Weights of a small transformer language model.
Size: 17 layers, width 256, 8 heads of 32, MLP 1024 GELU, vocabulary 8192, 17.6M parameters.
Architecture: LayerNorm before each block, rotary positions, biases.
Each number is 128 + 32 x the weight over its row's rms, rounded and kept within 0 to 255. Layers, rows and columns count from 0. Numbers have three digits each. The size before them is the row's rms in percent of the matrix's.

# up: layer 2 MLP up, 1024x256, rms 0.126, rows 890-936, columns 0-63
# down: layer 2 MLP down (transposed), 1024x256, rms 0.107, rows 890-935, columns 0-63
up890 095:220132156161148139149065114106100079165114044078152153105137119135146150138122131124130203098140121149157143153148141153188136128170173145164205118086158174157143132162083167118099175117114160
down890 104:141156150172123100186083141128126184098111111165088189105064147162149120191161125115125144109120144184140153074132136120121056170089124107145148131162139181096132151139146164103128094132164113
up891 087:159108070101179143125157115185164125117150162091150108140140149136179132181106141170129136208138152062095152120114163075174062117139127158108174136139106144160109065127093147112159119104068176
down891 098:197106159115132130186101168106123137201120158199142105119174097185194136128125117119136120168073115199131111091070165097079116103131203145153192167107100101136156165147117106120114161143053167
up892 099:079143197166103127157164138127110123040154185128113112075157072131182144153149134086126147068108128087118101117096093091128126111077121132077194150170101109084154124156161100142093132063116098
down892 097:154151112163058110126144058105079156151105155200114078102142107201145156136125162139139146088110100182150122161149095080149103080137165127083106127087053126098135115125128083128120117089098154
up893 091:073119143132095140104137132104112133077118098134141105174095142139106125102124159111078075087092113094106145153177092123133104152088178130116090087149095141102148143099153130115122118139104185
down893 097:110135158077134102172096084144092136076143101123160090093114119129195094101166094183145154129153168126106072141128144100118100126127090162113128201146122113124104135161180164123083140129116151
up894 093:169115153058099080087106101118079136081142146162138182204134125104140114124138121178096141123154131126071142105093103157126112148124115139165126123137196099135131090123170100138130141103084096
down894 098:121128130104162068065108151184103049181105119149141154129143125061148160139082087097123101164112153175095144108160113099121181142158122067130130147131143144110068158117141147108198078100160157
up895 100:139085148108143150104112085151184166166119156054117090132116045139088128069088101109136117116123133138107099139155145178108119115198172057168082133153136101116145139058142156093159161146180168
down895 105:103118100140154070161144140097104147142092098115130144160171148136113141159164141111119128086147084049132155112116110131152191159134154148095135131167154127158099121130089102114150113065120105
up896 101:111165171113106096111114140158096133081183129128146144092136109145055138092110136124127135108134156095184117136043152113154150175089186176162127149114127163122117076203097149115148156086144158
down896 102:080179101139138110112091127119146158110076135137118126128178097146096120134072080097124085152113110131193199119102101126128127116112098087102167150134094135114165077120120060146132053074131141
up897 100:128124129117113168107139182140081108141141128116135100131177141105102121140116123126109136112128170121138126096102099137098156176173194152141199118128131136127074110096126123066143145097097050
down897 089:120101067103123151088148163106110117137092142135113066109074153085094135114170109121085110118131138103126125099144148137116101102100175105146177115079195118068163053105112122109159116099087128
up898 113:162079144168122138156071059183080092187172131170126130183118128170113123149145129119149111156109132133145047083082151159082103109155156041138142081112170110148115107103039111149145141126115108
down898 112:097133137174104175073054132120106123145116175142117159064146145146112089120171137137158127157117058148120127100073137114140153096134158114051132062127092134129080115114119114122118122101052143
up899 098:111150101086142168145111121136129037104128100132128145133137152098142086122141125144131112122151092150119151151053109155139107148129152137126183123149150107057153056158112127137110120154106074
down899 093:047157118151123179129184136096111124107105139105133139098113082089121176088160132052102184142133155092163117098149123150089129090053100135052090120117083120082181112120110185083183121136141143
up900 106:131111152156172145129117087109134136110162128122187171126096140116134069164064147113151066127117073130070187076129102119166147157088146130123109116125137167133053131126158097121097110200109107
down900 109:114143163113146165088167123129120116126192151144160081090167170142180140205105131103132173111124045114110144117141122116150122077138129150168149179107143191150156164112120104186158110133145126
up901 093:125155158167098163157139123135085130119174152117171072141123126102101180174198127122147189165073160120172114137096195080153114102088138117163050164095130118139097075131184096079105114210118146
down901 098:145122166096123152098133131063211062158147188154112134097154124107096133151075131185121153143202115113144137102114084106157168108124138133139089104172157156059105130102088145080155125115093122
up902 107:077112194136115131059144132145163128185156164135147141084170181123164152112114089185148136083137168106128128089123120141151162091118137151163152177117126157150100123080210089110215186068085123
down902 101:163162122107136150129151177146122149159112145104147108144086116178126160132136145122215105103157111116201135131107146201132133110078154175149155110078175128144109166109197106133164113168118169
up903 096:112152119109112092130109043057080089138116110084083094183167137098135159102131112076120198096156121081184185068143127098164186143093094138118154078130204134160173104062126085114146095102163092
down903 101:139148154100158089064155180169181115098144205138182104082122122155116095124150154174161108080111169107095065156114144157127116130131162160145106147134098138147148105108139141145110142150134094
up904 101:113075154125124120080099139094099081114112148135105140140130132093187085085172166156101187133122149125118158085138118091173116153109170150126104142135103097071085125126079132103083091157136134
down904 100:159124060079126141125125171227130125117173120117142091094074154180213156139146097139129093090175134131119160089078092110163126154153108145063122114232116115133165156098150100094126178152183122
up905 109:122145147095122137140070139141069098135102093154128193102163115119098083131099124087177140130089158140152158166097141102174141173130114162143133160057133035139116128127117104138129140163108164
down905 102:167080091115144145104160126106137224157180165104080111155064152120194190187151104147130169133141126104105107143151130134116124137154125107110154093173169125152128137103150122149124176124121133
up906 095:133170110091148112023152149078122133115056079086165149107128113153099112096136122095112158146101168076157183124144155210152152133163095106148194077117109179114080100159089082186081148108117145
down906 105:131128145157118140138187122125149132128077136130129113187143143179104122095115152047129094085107102119169154158087127116145104113082134112131095142094117159086112143140088143171128118089091107
up907 096:165083060157153157071119110087137117132117103097164080142123171103122157133196196141182145085158104146079155157142168119118192076172043116184102122096170138128154083097163111107178100130135155
down907 099:152182176094086118141149093205093139155097129102110128157106125090080144098133149122122178074158196127162122087096113123135073145177139095168143162123073132111152129121146107104147143171070098
up908 100:186123133141122095154121126102127216132092102078143131136136115062196102077072150100142182089116162105138099060111121125092149153114098194149161114134175097095098140188122127113169150089131155
down908 103:077156093095202173093136184120110079173126083128116208186149131120144109120135067111103113155160159128131125153084134113173160095087109121108119138120093125142108124120109121111182079118078146
up909 109:134107120109179185123096084147146149119124127089141111094159109120145081084127137155135134174132142143107168103168173107132080136154175162142186115122084164091127142103128133109152111149105087
down909 097:139130153087131132110172101177131100108122064098172126061157159070148122113156134135101052142083170095115218137148204065115116124101130152158160109129110124099117092137129084149163103095126092
up910 094:080171157098138085105157086089155187066177171141148111134141111138118129105106115137143121124103148142187079124136105169127076153111118107126108101154151152113136079178157113178142126151171163
down910 092:130144083204116117123176155122133112166160128081153155097154091145180140138132189141137096096118177151112137105124132120141203066121175080124144110150126128122137110091125135094141090096145082
up911 104:147080213085112141133111111055108104174148174118086081197133137122128133174118094131146162118164092105078096092145126136129124146139127141121087152150077155144121150164123114124098134136196146
down911 106:080153087098152090090156172099124154141147115097161081119121107156174098135102051132129129114076119121164112117141188152072155120171100115112157183101112175151084158104131148154237156116191159
up912 087:121132147092184120150120143090118129091068136159125127153117136128144083107149132100092150117124196046153084112110125151163148129119145099127182132130124111116148164148108120110152058132120169
down912 092:118097127138139163111080123161124103113209075111141111184165142155080208091107116152197143098104107156122150101168107109105136118122136121162082150135154157116114102119161115148118110147125141
up913 107:151139144163139096112192134064174100085138126078078066151139118149100124132162173155163146106134103148139134135178130109097106121117142130138096086101159176108198183128108115193110181149106136
down913 109:134142093089109096157077144103138138179140128132126158131165219130094130099135085091135131105145173114126154142078115085153126145156114105135179169166136124160125124130193097071174090097101130
up914 091:067141143144120092153129150108127100071117201105129109093091124098153076148095151130101108088147085140080064148115121155161155186108175102150143128094148110145148090075128153138109138159186126
down914 086:163106158148144189140134142130145189086107111150116081109144112194115169150221119092154185090163199128203123126131117116103113100156096169150136149187078122064141149188187111092172054098118174
up915 109:129068166163106150157120122101151145096127203106139161154087162118124063178159140096155099113072158187173093140189093166104072144089113137107131146213101123104067138144124207157157130093161083
down915 106:133134173092114117142129156123115189084121132169129106128161206101126159173074110175107125102125170123175160139103079135101197117155125187101149151110191144095067100077126138126137102145098078
up916 112:094135073178178209135150131138135139153120102135179099107099127128126145167154134115135147193096089153103117117074110110102143142113141071144173141075096122128121132091109085103144064129106087
down916 109:145170173163132153088122073135060104156166135144082151124128132100130130122122123174175158110134090129079079144107148178174111146108129189064081117144077110137149120121084140067128133150175153
up917 105:109127095074139118172131140147112151115121160088054105107148133141133103084158050090138117124144172072129151141112097150098150166159137117153116121115128126193111172118125117063139170077138168
down917 107:128103131145129110097097086168142220101025168135059128147148147135141114121104055136135111128116148134186201148133136110168137155138125131092133142097120096156129121123117158120102084193096180
up918 108:150102146139144124123107080100132166145192105174125079129103129154087150154166144137146125132123110157055156138109176114126196123114111108098160115140096124125110112175163155114186104130110116
down918 101:097112144146112102135147154183068220113117111174128156117123147192126101068113132146175117151157122135132092108118149126107170097111113145108125132132170117158119133130178077164155062118152202
up919 104:122137155094067078147069065162104090121132155139136145226075094119124110086143097162109134170141189176140114133112145102100147162128123181150118121185153136140125120133111121139165125148124102
down919 099:129119192194117094144147129121157112148163117153174118128107084131090171182182173080147123080114117103150135113090134087109175140118113120144161122123112113116125093103157174085071121125147117
up920 105:051131021199141186142065108101184127086099097131083136167125104106170121137119135057112140176097124117120153117101176146142104150069095131128140098134096140097207106151113123101076146161141119
down920 096:084132144143183145116112116180082153152119153165101171131148110132143143116116123093144116165164125118149121101129130167156138098147111101087058130081174154068125111067116116088164125125102095
up921 086:132145097105101120104156118131114094163164103089186144142127197107127046085132174143138098165058119116078173108097156144101169090094152102189153097083099140079064051041094151102113095162131125
down921 097:193191153157122155154124125131115082143168103097171124160075165091125111095117146158127160127062118057054156111133180103141120077094136148161115157123079148118088088143117171075136095079100136
up922 098:105116117131136149133134092146154081121093092099133128162098169151121116129168067095120076147102076153102083103082080127142118160197073146152103176145130152087170184137100097116121066075132137
down922 096:117101111184119131120114139129101161142147095113118142158170143150130145182119169130102169206104104117172139169157140127166128168151145172114159121126109136102114110084127092143133133116159157
up923 097:169128090145173183145192154123145109124120148115157105151146152107086124160169178130091108147084147118118162105110163103170159102157155132088157094112119200101118114131100096104171065140119142
down923 107:166061099094116176173147140066131122092148078119110117099115198139136128107126122170096065092070168110069124072128158113128149134085118149188112126118104150131157136131064110177205132146081118
up924 097:116085151099150150125113089082156191103139126158126132073123138159104082106127210157102140155106106100176122115151132154148178123131146117148132088128122146064106108090147118121126135167084139
down924 102:137146078120135145125175114152117119136149132127100129193154032105133127103121103138083129106145136158102137136098145079125133136099141124078158162105148166127150135193167121161083150131112187
up925 106:142091099121174147156119123147149110123086121104181159179128124141153056126127106133112137168201099118116062097112103160095152237137184121149089094142100128082159082134088098132115132124095073
down925 096:116134170138145087135150177097095151143132115188118113139126127127149125135119147126155125141135153119112088105136111092106124140148081124195168170118151168174116150070164148144159116110173159
up926 117:166094103124159197160158140128048121091120149118112160140162092115162093129071134125102173138072180149100089148114139195116125150080127160155042094072113154075067154092090168125187151145127103
down926 116:097102096117119118077181115118066149109095126129166119136137111086166131156117126119121188124145111151136049122127124153120084103114149156085099084096115136082154088087102144119180090137150137
up927 094:135133177141148090141127149113136156103070134135130176113124222154172131113129100163093150178059163125165127124175111222131155131129159053096130099132108098162130137123142127163106132148140148
down927 107:143153184149149102126116096126076091144106134129110131182139165134160161120132086145133141119119135095066166148154194126087133125134163142054151154171066126145110093131163181123118121109117121
up928 116:118131123114073084108168097142124137151135092083100063149139104110131135112124146129126164118138157181103162172188124157105106155166132097169143143146092075135172154053100144152097168210145132
down928 103:123149088133148115109141052123076132071126114136091069101142076140121035084154116114119146128077080146049133142103130154164149106094096080041088113119155120088102133157132134080112122161181166
up929 099:151156094149110097134149104113106116078096140123152124124197138085100090152135106082144076066151167111166107122128132180106135166149109131122148123115163121121083119144128123177138142130083124
down929 112:139175186169119125146128152120158131155131097141116149107146191142169120109137146105159145166152149124092121134127090142144083180118144116111123135135139098076092146163124106182067165105080138
up930 102:124138149143156159094096088096071128147112122088122128156145127126181145131129161069175111051080164092201054131137131102107137099167185068148092165146098116141141098152174123083151154154155096
down930 105:072083130137198161146137121152149139087102136147131106111139153132134132187146165065159102089116133132139051137113180115133176096130144131122112162104101138157096121116069110104108123115078106
up931 110:100059053167115117109116143177150152122101121130129127164114091149164128133143172087101158151142137107095107121146121182127114181161079119118185160104125112105181087173104155141089131113126138
down931 108:162067121155073114125156121096101122148160108148130085106144108174125134146132120110119139090118121149101089163152120105101127071135154096099098136132164138171109133140104117123163165143104127
up932 083:053129086159168142104103132154141097071182130075089132098129101141143170134102144091112092099162187156097100137119170145114167114131101177095155122143140111117119160131139120128120105118139128
down932 091:144159140128165162164187173099137141152108162095104138118142159174089128087160097130092176121100078142149108105138121131125162167160136133121095075167099144110128110162148065131128073121132130
up933 097:163093143121159122144144136119155122104144186158120120173110144143125169119124104212152114096161185105086109088161133129123099119151106159172134167109128176087143127119152067182142120090128138
down933 101:148164102147132154113145166104109136223144185148146141106108096135107159120153171131164087077163082069127101139088104194098132140144086132137139198067134162095164088151152132135100090091127083
up934 100:166078171140129115178140113112111080155101128164118185103092103139146140107140173175163147143081113151134072137099124104116150089073129173152171166162097120158118053123145108157139107122174128
down934 098:163084152177141139053119131066162143146092122147083114106159088133199114106081145116126095137116166112136166102107100133139079095169087167072111112097124148111135105091116057060140163133169125
up935 097:158107109143136041092134113110154153101085144133072132126152161100128116107145182149116080104188076090124123118092134135152144077168104168117110177155091137154116110118136127110162074084083154
down935 097:135149208117168109163135131105136156131068122125133139081112161139122127154131080121092108127162061124138120099076121184152168152179125128150148135102145126166073122104123154175077113147138166
up936 105:116129147080146103095097138122148163142068076115203157152134135084190144136076108128130104149096156097126128084123166102187098163128135138084177104110175131082142169199099153182143147148106116